Part of a small language model's weights.
Size: 10 layers, width 576, 9 heads of 64, MLP 2304 GELU, vocabulary 31295, 58M parameters.
Architecture: no position embeddings, tied embeddings.
Training: a variant of Adam for these matrices, 1429M tokens, 10907 steps.
Each number is 128 + 24 x the weight over its row's rms, rounded and kept within 0 to 255. Layers, rows and columns count from 0. The size above them is the row's rms in percent of the matrix's.

# layer 3 MLP up, 2304x576, rms 0.0351, rows 375-396, columns 288-359
size [106  89 100  95 107  73  98  93 106  73  88 104 107  90  90  84  99  99 110 107  92 103]
[[148 140 120  92 161 179 123 138  98 122 132 116 143 167 143  86 144 128 156 180 128 177 143  95 126 100 128 110 144 156 149 161  99 126 137 101 118 122 124 177 178 149 121 131 121 164 118 133 157 136 154 116 139 129 124 146 144 163 158 120 137 148  74 129 143 108 145 144 108 110 169 130]
 [138 120 122 171 141 101 120 126 180 117 130 115 119 130 133 107  83 128 161 141 140 103 115 174 121 152 132 121  72 159  87 131 147 120 105 147 145  92 115 136  97 113 104 152 130 124 115 155 164  93 105 142 133 139 126 128 120 126 103 155 104 131  89 156 109 134 118 159  95 115 158 146]
 [142 153 121 157  92 111 153 104 111 176 119 114 173 118 117 169 126 106 159  97 117 132 161 102 123 156 152 125 110 164 112 120 110 151 116 162 115 153 121 142 121 117 110  89  86 117 153 127 149 147 102 130 148 157  93 126 123 108 173 113 143  88 158 154  80 101 164 108  73 152 101 197]
 [129 107 147  64 108  97 124 143 113 155 115 110 119 142 116 126 176  96 115 159 165 165 110 156 141 106 105 136 185 172  98 149 122 139 162  79 176 119 142 147 124 137 116 133 131 137 136 122 125 173 186 157 149 153 130 130 140 173 125  97 112  96  76 164 122 117 103  99 118 130 174 108]
 [138 116 143 140 124 109  94 163 136 135 121 105 102 106 129 112 117 149 122 175 127 148 148 140 132 118 166 107 137 139  86 122  94 116 172 127  77 115 134 132 163 112 162 155 139 136  92 118 128 122 135 140 122 103 111 140 148 124 147 138 147 154  92 172 104 130  79 139  95 110 120 143]
 [143 107 122 127 149 143 107  98 131 166 162 106 174 126 149 122 150 151 145 119  98 129 171 136 193 119 122 112 162 111 139 188 122 136 114  93 154 103 144 130 126 155 178  89 119 133 109  99 110 128 150 147 121 126 121 118 116 122 127 137 117 148 135 135  86 113  93 100 146 144 102 170]
 [126 171 118 115 138 111 142 133 140 132 138 146 135 127 147 132 134 117 168 140 137 144 166 151 121 126 150 150 134 136 151 140 127 134 145 129  86  97 139  93 120  93 160 118  89 121  81 101  92 124 133 119 139 128  99 168 140  86 112 176 192 132  88  80 113 116 142 125 131 109  77 112]
 [133 143 138  88 110 167 118 132 102 155 112 125 131 170 130 125 137 115 129 143 144 127 150 171 164 104 153 142 149 171 117 104 118 141 110  80 140  41 120 129 139 127 114 113  99 149 126 117  99 150 128  77 151 143 135  95 130 148  95 132  98  97 140  98 102 169 166 138 123 121 152 142]
 [136 144 108 141  92 122 119 113 137 151 131 124 128 155 137 110 123 116 130  87 112 130 118 104 157 144 138 128 123 155 131 148 125 149 143 134 147  82 172 131 105 110 123 130  86 138 121 148 126  93 133 115 120 137 127 127 113 133 172 151 150 134 104 178 112 143 108 131 136 112 148 151]
 [163 163 153 138 156 129 154 138 121  89 112 123 122 121 106 113 133  95 171 141 109 128 114 127 105 166 112 104  67 114 146 134  90 171 130 155 160 111 122 151 146  92 134 132 128 121 105  87  83 154 127 120 146 117 165 125 110 126  83 111 113 108 138 158 128 108 107 119 156 110 115 163]
 [156 140 121 166 112 134  86 121 130 123 117 116 129 160 130 127 122 151  99 172 130 132 119  86 148 164 108 112 135 155 155 126 149 128 106 103 137  81 121 156 136 140 168 117  90 160 136 100 118  80 122 121 108 135 149  89 129 106 139 163 131 152 122 143  99 135 159 140 135 119  85 147]
 [129 161 122 116 145 108 146 110 128 145 108  97 124 184 118 135 137 132 157 122 110 132  67 129 132 169 110 105 144 117 125  96 107  60  75 157 112 133 133 133  85  86 128 162 130 153 109 133 149 157  96 152 135 157 150 129  52 118 124  91 107 107 124 129 140 114 100 155 153 126 144 126]
 [129 201 106 166 138  91 127 148 160 140 121  88 142 171 141  77 156 123 134  86 117 108 138 134 162  97 157 127  88 150 132 126 155 134  74 174 157 105 100 114 148 130 124 130 160 154 112 145 109 104 122 115 130 164 135 125 114 115 161  99  79 120 126 161 106  95 135 126  89 172 137 111]
 [151  95 129 118 138 123  97 129 177 100 127 104 121 137 152 114 142 116 133 133 130  85 114  87 134 125 104 132 135 101  99 112 136  98 136 145 137 110 125 112 114 129 148 119 126 142  62 115  80 134  91 135 166 194 152 121 141 142 116 135 187 172 166  50 138 136 183 156 147 109 113  69]
 [131 107 119 130  79 149 122  98 135 150 135 133 126 133  94 120 121 142 156 127 111 120 155 189 115 135 145 119 135 144 114 147 143 169 181 134 137  88 149 144 143 130 114 135 173 148 112 149 144 109 151 140 123 145 145 115 119 149 137 141 170 163 133 118 143 164 173 140 134 127 127 101]
 [133 132 107 156 144 142  81 129 123 130 108 146 134 130 108 146 109 136 140 136 119 136 129 103 146 137 133 133 123 157 140 119 157 147 131 126  91 127 103 156 122 124 147  82  87 164 136 139 115  86 131 137 107  93 122 135 131 115 135 127 119 165 115 148  99 132 135 133  91 169 105 120]
 [129 127 157 147  88  89  87 151  98 100 104 160 138 147 128  97 121 125 122 132 113 155  96 121 143 196 142 106 159 161 102 169 151 118 185 147 154 129 153 130 108 142 117  93 162 123 106 144  98  85 127 110 117 133 111 123 108 130  85 110 167 153 140 103 140 133 121 145 138 133  90 104]
 [122 108 135 140 124 130 139 128 137 158 131 123 114 130 111 159 140  83 167  84 146 107 179  82 120 146 136 103 108 146 149 114 114 123 148 136 116 116 166 138 174 184  94 102 154 110 105 153 121 137  84 120  92 147  84 127 110  95 132 132 128 141 132  85 148 157 123 102 153 150 115 122]
 [139 174 145  99 130 138 151 138 144 170 143 146 161  97 144 133 173 146 133 123  75 126 136 129 101 146 149  98 151  97 146 137 129 169 135 106 105 123 141 162 129  93 145 121 141  97 118 144 123 127 135  90 128 147 107 134  96  90 141 117 142 149 142 160 109 152 137 143 127 173 146 150]
 [121 102 150 102 142 141 100 131 104 133 142 102 103 106 108 128 102 108 168 102 128 148 102 206 145 118 144 166 108 150  99 150 150 143 168 144 114 104 119 147 107 123 156 132 138  77 117 153 100 133 116 147 135 125 162 127 130 122 185 167 172 131 111 119 119 104 124 149  88 108  87 149]
 [141 133 125 121 118 158 142 120 128 142 101  72 135 128 149 118 196  91 114 140 116 149 138 123 121 130 111 124 126 163 135  94 125 125 127 108 165 107 127 100 169 110 169  88  96 132 122 117 128 141 117 131 144 106 164 132 163 141 160 165 159 181 120 173 134 119 149 140 109 134 141 135]
 [115 126 134 123 158 154  97 106 174 156 115 106 157 124 135 166 129 157 139  78 117 129 135 139 174 114 154 102 166 170 100 151 171  92 141 112 124 130 165 108 155 157 118 120  95 153 122 120 115 102 120 130 122 114 167 129 123 151 156 137 144 107 126 143  74 120 107 124  84 132 145 144]]
# layer 3 MLP down (transposed), 2304x576, rms 0.0293, rows 375-396, columns 288-359
size [111  90 101 100 112  81  96  97 106  80  87  99  97  90  87  85  94  93 111 119  97 105]
[[130 145 149  97 141 132 142 144 138 148  98 151 136 143 108  91 163 132 113 109  16 124 102 131 116 169 109  98 148 124 138 134 164 121 117 135  97 146 145 124 147 118 133 147 118 141  87  84 132 115 173 145 110 140 155 110 139 153 117 120 129 126 175 147 129 104 110 124 136 122 116  77]
 [147 108  90 105 140 157 126 141 105 103 112 107 145 115 137 150 142 139 136 102 110 146  90  89 154 157 133 148 139 157 186  97 122 154  78 110 110 167 124 152  83 124 145 143 125 136 144 125 155 113 172 110 145 135  90 135 133 116 134 108 159 118 144 122 145 148 106  99 128 114  99  99]
 [125 105 107  95 151 153 116 110 119 118 147 117 127 158  87 128 103 121 149 153  92 142 162 143 137 124 149 109 129 142  79 149 108 171 111 118 174 149 132 107 103 130 115 121 138 161 110 119 123 148 171 135 171  91 161 123  78 138 110  98 141 151 117 131 132 123 128 138 115  78 128  97]
 [137 150 108 182 152 163 108 118 159 119 184 172 112 119  51 119 110 150 119  72  63 136 125 137  89 115 100 113 110 118 119 152 160 121 116 140 109 119  86 127  96 113 139 126 111 138 147 136 120 124 130 145 118 166 132 143 153 114 154 150  73 109 163 166 149 147 161 139 189 143 134  99]
 [124 115 103 172 129 118 149 175 134  99 137 143 155  67 147 102 103 125 128 181  76 125 142 144 148  81 178 113 118 140 116 150 146 121 127 134 117 123 110 120 102 113 131 133 113 114 150 109 142 198 141 124 141 143 136 143 153 138 149 101 147 164 102 122 138  99 160 134 122 134 122 137]
 [151 107 112 178 147 108  91 111 102 133 162 118 168 156 127 133 109 107 113 133 150 116 129 136 137 126 157  83 197  86 155 146 111 130  94 134 129 149 131 146 142 137 152 114 128 158 100 180 159 124 112 141  84 113 107 138 139 131 166 146 100 153 146 140 107 125 139  73 112 129 114 118]
 [159 111 127 116 137 123 117 190 151 114 141 101 168 147 127 119  94 114 134 133 168 136 108 145 139 141 119 109 144 102 122 128 122 138 197 120  85 125  82 137 103 139 104 114 106 125 141 151 119 169 124 142 132 122 174  81 109 159 167 104 105 102 135 143  97  98 114 149 100 162 132 125]
 [113 126 145  96 125 112 159 129 157 152 133  88 110 120  71 118 132 127 171 138 107 135 106 100  81 147  93 117 147 121 120 156 176 106 127 165 105 202 124 116  81  91 129 116 149 139 102 155 130 101 131 163 130 142 120 107 129 143 152  93 115 151 105 104 141 107 125 106 137 167 110 138]
 [152 155 128 136 131 154 147  92  92 134  95 115 139 134 149 107 113 163 156  98 184 149 146 150 143 117 151 133 108 143 121 154 127 117 147 120 150 158  90 120 112 183 145 145 100 126 103 125 115 137  89 120 152 156 117 128 158 175 127 116  91 115 106 130 188 151 146  88 166 178  96 141]
 [ 94 134 160 156  90 121 100 156  78 106 128 108 117 153 142 135  96 127 108 140 107 118 110 122 140 113 135  62 144 177 128  94 116 143  93 154 132 148 150 166 116  97 103 160 146 167 137 100 145 141 117 117 111 110 109 143 111 131 162 141 130 103 177 126 107 152 145 140 106 121 117  79]
 [107 157  77  96 133 144 108 140  94 100 147 135 140 112 105 121 113 135 117 165 109 125 114 129 124  94 170  90 143 123 140 134 128 101 148 111 123  99 128 135 156 154 143 135 111 147  96 150 175 103 109 164 138 142 128 140 126 107 105 121 105 120 142 136 113  67 149 122 136  96 158  85]
 [115 103 120 143 156 161 133 186 130 160 138 169 110 133  92 137 137 108 145 115 100 113  99 128  94 128 147  86 136 126 158 101 123  97  98 123 115 122 160 158  85 133 149 146  99 125 188 140  91 186 126 120  90 160 157 127 185 130 141 126 132 180 131 160 122 145  95 135 136  95 129 142]
 [134 136 134 162 103 117 121 124 183 112 136 126 118 115  97 133 120  83 135 101  91 162 117  93 137 165  98 106 137  79  89 151 121 159 124 170 130 130 114  92 128 148 119 146 143 128 155 136 127 122 122 148  96 115 148 104 118 102 179 185 112 117 114 136 112  93 118 146 153 176 117 130]
 [133 129 134 108 117 168 131 212 105  95 104 167 149 115 111 118  82 163 135 129  83 131 132 100 157 110 130 131  99 104 152 155  94 144 119 194 116 147 131 126 136 119 113 142 119 120 175 173 149 170 136 129  93 140 153 130 134 126 143 189 162 114 111 142 114 128 143 112 134 134 127 144]
 [ 99  69 105 143 108  88 151 165  91 116 114 149 170 117 166 161 141 153 102 127 121 143 102  88 110 110 138 135 129 146 149 129 140 159 126 131 137 133 119 141  91 103 119 152 105 109 165 155 104 123 107 146 134 168 149 126 135 127  96  99 101 118 120 136 145 104 170 121 113 160  87 146]
 [136 135 131 111 112 111 106  94  96 119 144 116 110 126 130  87 113 132 119 141 124 127 129 161 136 106 131 128 121 158 117  89 131  81 125 158 170 106 152 153 145 124  96 136 146 141 111 145 165 117 105 114 105 140 166 100 130 142 138 138 119 127 130  83 125 110 136 153 126  72 164 138]
 [150 116 127 142 135 115 134 126 105 109 152 125 170 140 123 144 156  93 107 139 110 195  98 121 112  98 149 184 137 119 170 152  79 119  91 125 129 157 110 138 107 156 142 105 135 156 161 120 117 154 129  97 142 133 108 118 141 134 126  90 154 111 120 121 178 119 144 117  86 145 124 123]
 [155 122 141 129 150 124 142  89 145 121 117 121 118  80 123 122 144 132 117  84 170 109 133  54 115 169 149  95 130 133 156 113  91 135  91 138 111 120 122 159 110 130 135 131 122 120 124 140 133 122 117 102 132 136 100 133  93 144 158 124 108 153 150 149 145 121  82 164 131 142 145  95]
 [ 92 124 134 129 101 125 165 103 121 107 136 123 151 119 139 136 161 102 129 141  95 117 130 142 121 120 141 120 120 134 142 124 109 114 131 138 119 120 120  96 124 119 143 129 129 126 176 145  99 155 145 110 132  99  96 124 166 118 121 132 130 136 106 113 128 153 127 132 168 129  95 127]
 [118 107 157 101 135 102 153 138 129 136  72 146 179 121  93 156 128 100 138  92 103 123 125 109 110 100 120  92 116 122 113 105 122 180 137 126 146 112 138 114 127 129 143 134 163 135 116 150 118  86 178 119  93 130 188 124 104 116 152 120 180 150  88 143 151 168 176 137 177 148 157 136]
 [107 149 153 137 148 110 117 124 109 152  95 161 115 110  72 138 136 146 148 122  85 103 119 133 100 174 128 146 102 120 162  86 174  97 181 139 131 152  87 165 119 125 117 136 167  89 143 185 135 148 137 111 144 112 154  99 113 158 139 126  95  79 148 138  93 117 139 105 137 111 121 118]
 [124 117 120 108 133 142  95 104 158 138  93 145 144 141  90 164 130 104 107 130  78 138 170 158 138 109 144  90 121 144 143 118 125 157 135 130 134 127 165  91 130 105 156 137  73 162 117 119 141  90 133 118  67 142 145 133 185  99 133 139 132 119 150 124  89  98 132 127  97 150 161 127]]